Each number is 500 + 25 x the weight over its row's rms, rounded and kept within 0 to 999. Layers, rows and columns count from 0. Numbers have three digits each. The size before them is the row's rms in percent of the matrix's.

# q: layer 7 attention query, 64x64, rms 0.702, rows 0-31, columns 0-63
# k: layer 7 attention key, 64x64, rms 0.612, rows 0-31, columns 0-63
# v: layer 7 attention value, 64x64, rms 0.537, rows 0-14, columns 0-63
# o: layer 7 attention output (transposed), 64x64, rms 0.474, rows 0-13, columns 0-63
q0 077:481476464556500483537491516500482517518468504478480543476505512456504497504500496497496505522526493549524536485575510490522528490502536531484481522489528510534479497480467490475488494557478503
k0 066:494530490496474534494496516475505491483494470472487485512502495492472511485501486542510508509477537509528525524527496509477502452562530506529483496513498426500548504485516503511525548537445473
q1 066:483495529485496480494517528519513477477467592481471513471524527504481466474494507498508482518526494466466489498516514547522479510502518498472475499462481486460469470509512531499519542535519526
k1 062:500505540474457525444510524516524510504484515530497500525531491463504507453513492451523509539538502518471515490532505549528497526506520515481534508490459541507513523489502500509544524483540503
q2 056:516506480493494483501478531472524467497518496535496495537543498504522478544464517461450484489444488530515509502464507516507487448472489482529498469489452453501494495491553486483492516489507524
k2 102:519500486519493485509560531485487502488534519497510528513523522469520503542553474489500487496482473508536488471457520465486481451531516489547457471483550494534502479506526496510494501489531472
q3 089:482463539537498508531512471516528532492527546506505500485479512499536488492531492521525544490522468490480479502486525510453479492519523517463549465512497429517470515483503518485473477521487515
k3 112:476493518555527521482525445515481506532526446506504521496500520494519518473500540510512518516503494474482480494448512515491488495519502466511570479495489457459476452512494509522503524480521482
q4 056:509471486540485514493497487480516530515524480510509488518485472488518498556493506486547459472486476515518468509442508555466520487552538546488509512508497520513491468467524498493524505499475540
k4 079:476523517496484421470500475500517469469495502541479558494560479498501479508484546472522471508507447505476488456496519477501520512499505512508506505488486494515484545536473508493504488473513487
q5 088:534472516506507486525478510493542422525507540492504505506518528557502491516515511498475488543498510507542485492495515530478515467496502511443513463505481474462485467472533510521517537504490512
k5 114:512519507500499522473527483513495550500490455498516520487489473501524551527476504499548537495524526542540523527483481489464502527506527503489503525525472517474523534503491513552501470518498436
q6 062:509526496509532492481502463466502536497517433540489490513492449506506519513475466481511529469483505560487501489480470442498504495517485505488473517493472510463529516488530510516471467462486473
k6 094:506493523498508495507535511494504532535496476523471457480499485511446509482482493434505519496498489495474464507561502490479503522499514547491545543555518492493481460515505515493470507539476520
q7 185:501482506483499482492447480526502484506507445535536532511527501538527495507534497499481533534491479521472482489512472546472513502502530454496487511456516473484558477484536527485519496487474467
k7 132:517503453527524540498472481507517526534495478455527498505461535522504481466511492501497492534549501495485481522483494510503512447543488512507457483509528540526465493506503472480466542506499546
q8 128:467549512547523470508439510507496512511484531528515485507479533515470479490494544493515503460529512534450520520468518481484524532463508505464473514499478489473495503511542523505512486482463476
k8 100:497535528492483454493541458519481505523506464479490486503496475499458548471560526513497468497470551502508497476482503458493466503493484471513506514520499485504506532528495539558527485505492481
q9 088:502520506539516517524449500529536517497547500479492470512496474510543509506500479487501530517525482493500535473495498473473531482501477455469464583503496523501471544492490497479464523482499499
k9 116:531518513546473486475438509495535509510538476500503471506531514517529465503475524468460486508531527503500521518478489473508529492515496473479493551537456506511460537463522519480506490502467507
q10 092:544514444503508500491515528461491538497539472485517543443511475538523489498477474519512484531464555505504542510492510480500531471475471538516492492511494509497493508485506521546482489465496499
k10 106:496527480501523521473462550515497540511519497458500475512500521532482528418521519484511527539489520480489557497457494486505522480489480492510495542501468529500491499515499485529478537481520496
q11 114:512513482517513478525499479537547519464482499485491498466509529526514499462500513503518503514508475499499555554491484551462491473502523487482488492535491459445511511468495493505472548494448491
k11 108:533483541506480467540519482493542456495514463517534513526500531501456473483463516493502452482490480466493531482503462501493470515486520561510489519518499498485459486519538492527506510526467495
q12 101:547488515477471545539488424468494530494495503489476485505559511490505520467522519499480487504498507469520519517513523515468480468501554475510470524503502477487493501527537501544525474517501494
k12 084:507510527477477536505527508548486502497514492512487504496500516522519496516490492516486500472484452502541521490484554512483524479482475472504472514461517534517550589524467499472526504506530508
q13 117:523476487509448499491497476519494495483504516502517495503513526503466493496550449512517509554524473458456500503521469567450485549486519458483508491464490513501520492496516513514502472522512478
k13 110:519515515500516494526526495517480469500539479502542494466541534539496472551521521571497464526479515485484503529462475521473507508513509480496494519491549512521517496509540526523475481466513488
q14 127:511512501497502505496520551493501490469453545505520514501523532511497533549479512513514533520506436519502494493514543455486496475440501482500478495478465536478529517501506536499526477545491497
k14 099:523469527480472474529504531473502515505477515499542516517552481489499496555490544479502500544490450484491487510506480490545524471501529514522529494480502502489462503509516506474547469452487464
q15 091:485509514518523464496452548491520514527504519528536523535533524482520511457496505506452544503507504466481495507518521491538534533510487524493528512442486478479490497470484518474549531509506500
k15 096:526510511521508487483482478517508476524465476533491540485471472546518490494522490493454514472479513455523494487519549514518491491519479516458494503495509471427498470449477499485539472512486479
q16 101:461466496510503447498470492495500465502522473510523528515540497549530476540516534511519522534509530515495483521525504480512516477546489493504489500461501451538460491529470521482508485506466463
k16 096:499474489460527477494447541490487511481505509523506498527528525443504503518510511487519520483513520524478470521511491473527470468537509511522483498505490486577450453509476511491521469498473480
q17 129:508485507502489492501490459507477491505530489471497487544506454450512518481447535475526493443476488501510463464493505484499509473572541511487506516524514543500490516481491497535490502491509543
k17 119:528528546460513474494505508480488471458509472472515492501566506462508510467495543532552521483483495513512519460470515528536519502501532520464507503537503511502482516481477497489527465483470483
q18 098:474497516508508508458476517512507493534500483505511435474508466433502513517537481520502460527499476500517542520495504519499472503500513488501507524504440498534549501519479514473527502470542537
k18 111:444532526533533510463525506485481480520502466478467465476548474524515482506511511555507470505514494468489549492447486495488512505493539494497465511511490478535517467500486533506538491507511491
q19 084:496521535537506434485467476465520473469534524495501516544496506507542485485499521524523541476469510504481479507515448485530531515561494540515476526530511521495503513487488524502517485496508489
k19 079:480544471505485429482505485523521476493491508467521479534478487501521501487464480493504519508514510517455520516511464502490505506559480477555514525523497549513495537498495518499507476530520551
q20 101:462477519498464522445501472481515497537512486499514467481535510529542503521461480542480458509513507546498479474487551471515487522517513529478478481446528512486495477491493471508507513468502519
k20 101:498488566490470505505498474496508554483506534512475487490489552537504519495502489459508492501510502539491484482502491468522458483501514517507490468460492510490503505532540498548521456476560527
q21 097:520465493487476454487483534579516524504487522515538492486486530482498452486497503480482507531494483473514543453511500508535515525504503527469489481480478466497431512515504487495505495495508467
k21 090:505476493526521456528466530568518537513491536492518463487470481509486481505504529520485500505484497510491485490536490480533504497485519513506519466512572485515451542510514530519505482548500510
q22 093:498497509506477495470499453512488522463486481500500518539537483507510494481497542519549526513488559516481486509500453502480498465498501503524490535513531518440458514528503535523481451470474508
k22 113:484504505475506520453490473514467532505511446549470510523524468512507498488469519523538471511518508531504514477487508460445494499509493491472514516517539541486528524479494515549482460529471506
q23 103:486534516528472440550481557500496484504478516495496532510532515516488505517475516496516471491498466501527530526550511557488537468515498510489504498465498452481489485494507509493509519451466488
k23 107:554481495483522502508464519495470507497471531543493500445526500486530491502480543497493506493516483497505502525519512547474467460529494490446510462491469504551530477454520524476475486509509504
q24 108:514481456481508540542475519502483494496455521480486528555572528467473499485494487485480478533473479462512485483520489511475517496546484495513511497467506485531495498466502482492471549511482492
k24 115:459473487547487472512514498498483521510503494503476490573529503508484498523543528520493524476479471524497463516521519519449517505503516528503560468485480474498538497492468542541482501505512492
q25 092:494507494521433474515486476491483489470545440486504544517491494472479522558487523500518510469495521513515492514501499499475563492507488528495501468525476486500496529528472486472505455484515461
k25 111:465502493492452542536523501520513496483460537492494549507488520483514518516498525495515540508523491481489532521528502530510516538495478534471475514453442463495458498526518473497476481508529521
q26 134:459494491503490491506534458506519494550510547492475545477490495466489502527472502512545487488523478488537492509474521454535440483521486550500480532517489502494493518516444493494506482506502527
k26 099:431507528481522482465479499471527477546530494486498508483448531505498480453508492528514481518528517452523523532507503482483474476501525531527461511513492540493483490494512464526498499524466510
q27 093:525512463529527508510501476495481531485492542548509494539533518496512510532468504536479538516478452506511443466546498516530468502492510478519530488508502469512479472514490469506528488468531473
k27 102:495528502505540483488517518456549530497515507529521535538538538497499492471472494496441507505488453485490458474511517504493480500526472516525481501502481456543485470486527466504477478505501457
q28 091:532449518507538513491484547500488535540456529527510487485480523571511476488542504479532483491471508505497501492502494519464538475522507512495537493483492505494494447528489459536499507492484509
k28 137:509506489487547527506525544439490517522473550510497502512456523503492509469506476481529494521474459444500491501465502470538485499487499531507510464488518538498474468505531485532506504537471498
q29 090:459505461439453489510513480496441475497506474472515491453543510519497493488490517481498521493529479509471486512504488532500551473491525483519502489494490520464532465543503515493463506502539517
k29 108:462474515482472467506509457513454500506488499463505512464522478515503503560471504535445477510470502483490525500507497511540529464502523480501517507548469485449511449509504530487495519487504506
q30 109:543517477486469560501547513505502500506469506480503503448487527525516523511459490552482524466475519499477526511482489469515485477492516494509502493496529505511523498554518518493467437495475468
k30 117:502532507500504505455510504488463515522494497534495519464456466543530476542467520572532501478526470500485519508507509510479486517531519503463540501470512496512548482512517512517490457482500473
q31 094:523497511475443486482538518531522489475475495469452491478558460522486515515494468485474481536481494482521499516511506516500477484544463534530490474538522469489486505501530484478518531481530524
k31 120:488460494491490519475556517458493513514508534454511462494483470493520472517533515478460513487492480470525465513498535491537461525491464490523532505512536475490471462510550503477499471510480490
v0 078:495509501509501484491479490473533501510497445537498535503440484488520475510486480486482456522520443531490490511500495503515463542462479505498522431518521559501491488531479492477499488489473510
o0 067:525508518524494502520493496516489494487522534506511464538576539483486512497489515519481523529488553482577543502542508531501494485484492480497503531499473490489508543465461494510516491517493488
v1 096:512499519515505509474480510521550467514490531492514501456465490488535499435508494551537526498508505525525506475476537492461516491493474504442511505530513556474500472511496501529465479498516501
o1 080:510500489496502512537497491461486518475549498515500483556514522527499539562488515512475526524500472542483498540537459495516525501504532504553491541515471488485512546510480481487528517478503506
v2 094:502482466482525506492428512489480521490478472493508495489492493454522506502532461466468491518474527470504486507492476465499535453520491544515494497505482432483561503504527470490513495512497488
o2 079:434468490532461458526546500481518474462488500464501471499497443521481500493493486548528518486518493507493506482514505529481435512485514474494477496501543483488496469500519499514490538510502524
v3 082:485485479501539491488530510465509527513468542496543476495513476522482523513539470496474523501512478474463542495487475516491513512470499452499478502486471529478477522501468543509491451456464537
o3 066:504492468479529518481504480480475471511470484487529464514492534542490496465475511493519463466486507529532464501522538502486458480506515569523502461521528483478507514477526489495500530556509484
v4 086:527464521504515539518555480523514482498506451472501480505473491522493531502495453496511452519504556469547510483487499511455505492543508492558534506484483524508517518510478487481507521505469502
o4 076:504513503531485452517465518478499482500470539526478527505521504483498472482511578527525549526510492528464508522511512500488484502484531526475497488504526466478497486496522566518495472469534497
v5 096:465492516483458514509507477487502468485540430501497478515475462493543506518503460502517546514536501527519518459482510493508506542478512512527487492524481532553495507501534508499551466503495497
o5 079:533546459524530509501528477516529518493464551487485503536513581519460487470507504524469509526506517458479521519502472480491524517483487485474490492484514495474508529492512508530464502520478470
v6 083:465476486529516549499511491474506489518508531511508518550495491464493508526541471539464509497547482567505476478499514508472532496535495498536504504516472531481500541472486512510459504535499477
o6 072:534498493486528507500509497496502545518499481481482443473463504554522525486492510510514540517507524513508532537518485429489488526459511497482488481514502547472500454460482517493533514485472494
v7 086:545487484491488507505507537453480473508509498519497530506549511499496523473489526459505510517573512494472461503469543528498490495469516470515534515498486505523535507536489482530460475524526469
o7 088:490519506489492433504515505497531520511539470501467505525478507479516482492529483496491522507517459494501518479476483470474522529518516495451448503493489523475489539466495447486548474449496479
v8 086:504436514484483539489520487498506518525504538477496528455515529485478490514499493553496511486500495499461475486499477459487491478448500536490517483508517505547540517502525520467493517514527563
o8 064:509520496544526506515485526555509495482492510510495504514476465528559496523460537481449485530490488524523528500535502513490526496472470496524487513507460491531447509501440535507516506509482505
v9 094:478482507497503504495530527465529505490505496483503468499534498504477546509502439495494541521533538500497520517514508523471539528437513499530530520501489535489507519481545476504553488508541468
o9 076:498495502491543468511496491544516524488495498507469533509509505517495482450495511550518501518504497466481495479462472498504478521542483508485440460496528481471497562501489477493446534477470479
v10 091:503484518483497473526501478517435465454515491514521469506504498511540494533464495512520499482445487549481506502533478471479487512481495520474503488483460488493551485560499481473514470484526510
o10 090:495474497517478512502482564532533504521471510501516494472479516490488503499503512486468451507487507442485494524530496544511511472482467470490570514480504516532478496449499486489486543534500519
v11 101:490513503483480456533475510513484480490494490449513523508535510506520546492493485501519520500539543491536490452470495506496534515502507521517455519509487473507517531562519493436521470504493465
o11 075:491516493501518509511559497428509530492496466520454502505489499492502456457512500521460520512482478487430480536485462479452480508512505484470501498472501475473495495490528477527483502478505490
v12 094:528492486496528499514461508511517517451541502516478522530529491532514488494485518528550512524555483511532488489520485510467507545529508480540449490487517514482439491508488500518500531529523474
o12 072:499506490506492504469524453499501503524468431511494475493490499465500489507532503531481522499481497468499495490501504408491484485487514504442515538493488502509559460524530494509515476478485498
v13 083:513516522532518475535509471491528500523536530524492489523510481495496508475497477468527512496505443524466517460473499480497491503497506490463485497525445481456542494478475527457474523560483487
o13 079:505479463496470490503519508471494493518501479494484499478468500520506480566485556554476505486491577498516483545512493533469482495524505497522519466469531535526484517520487482505520510484524478
v14 087:482485509496506514521505486516514472485475472556473481484522486535523503512499507520488512513438479501481474499518489455451532470538480560532500503500523460511510478509489474489526483496494565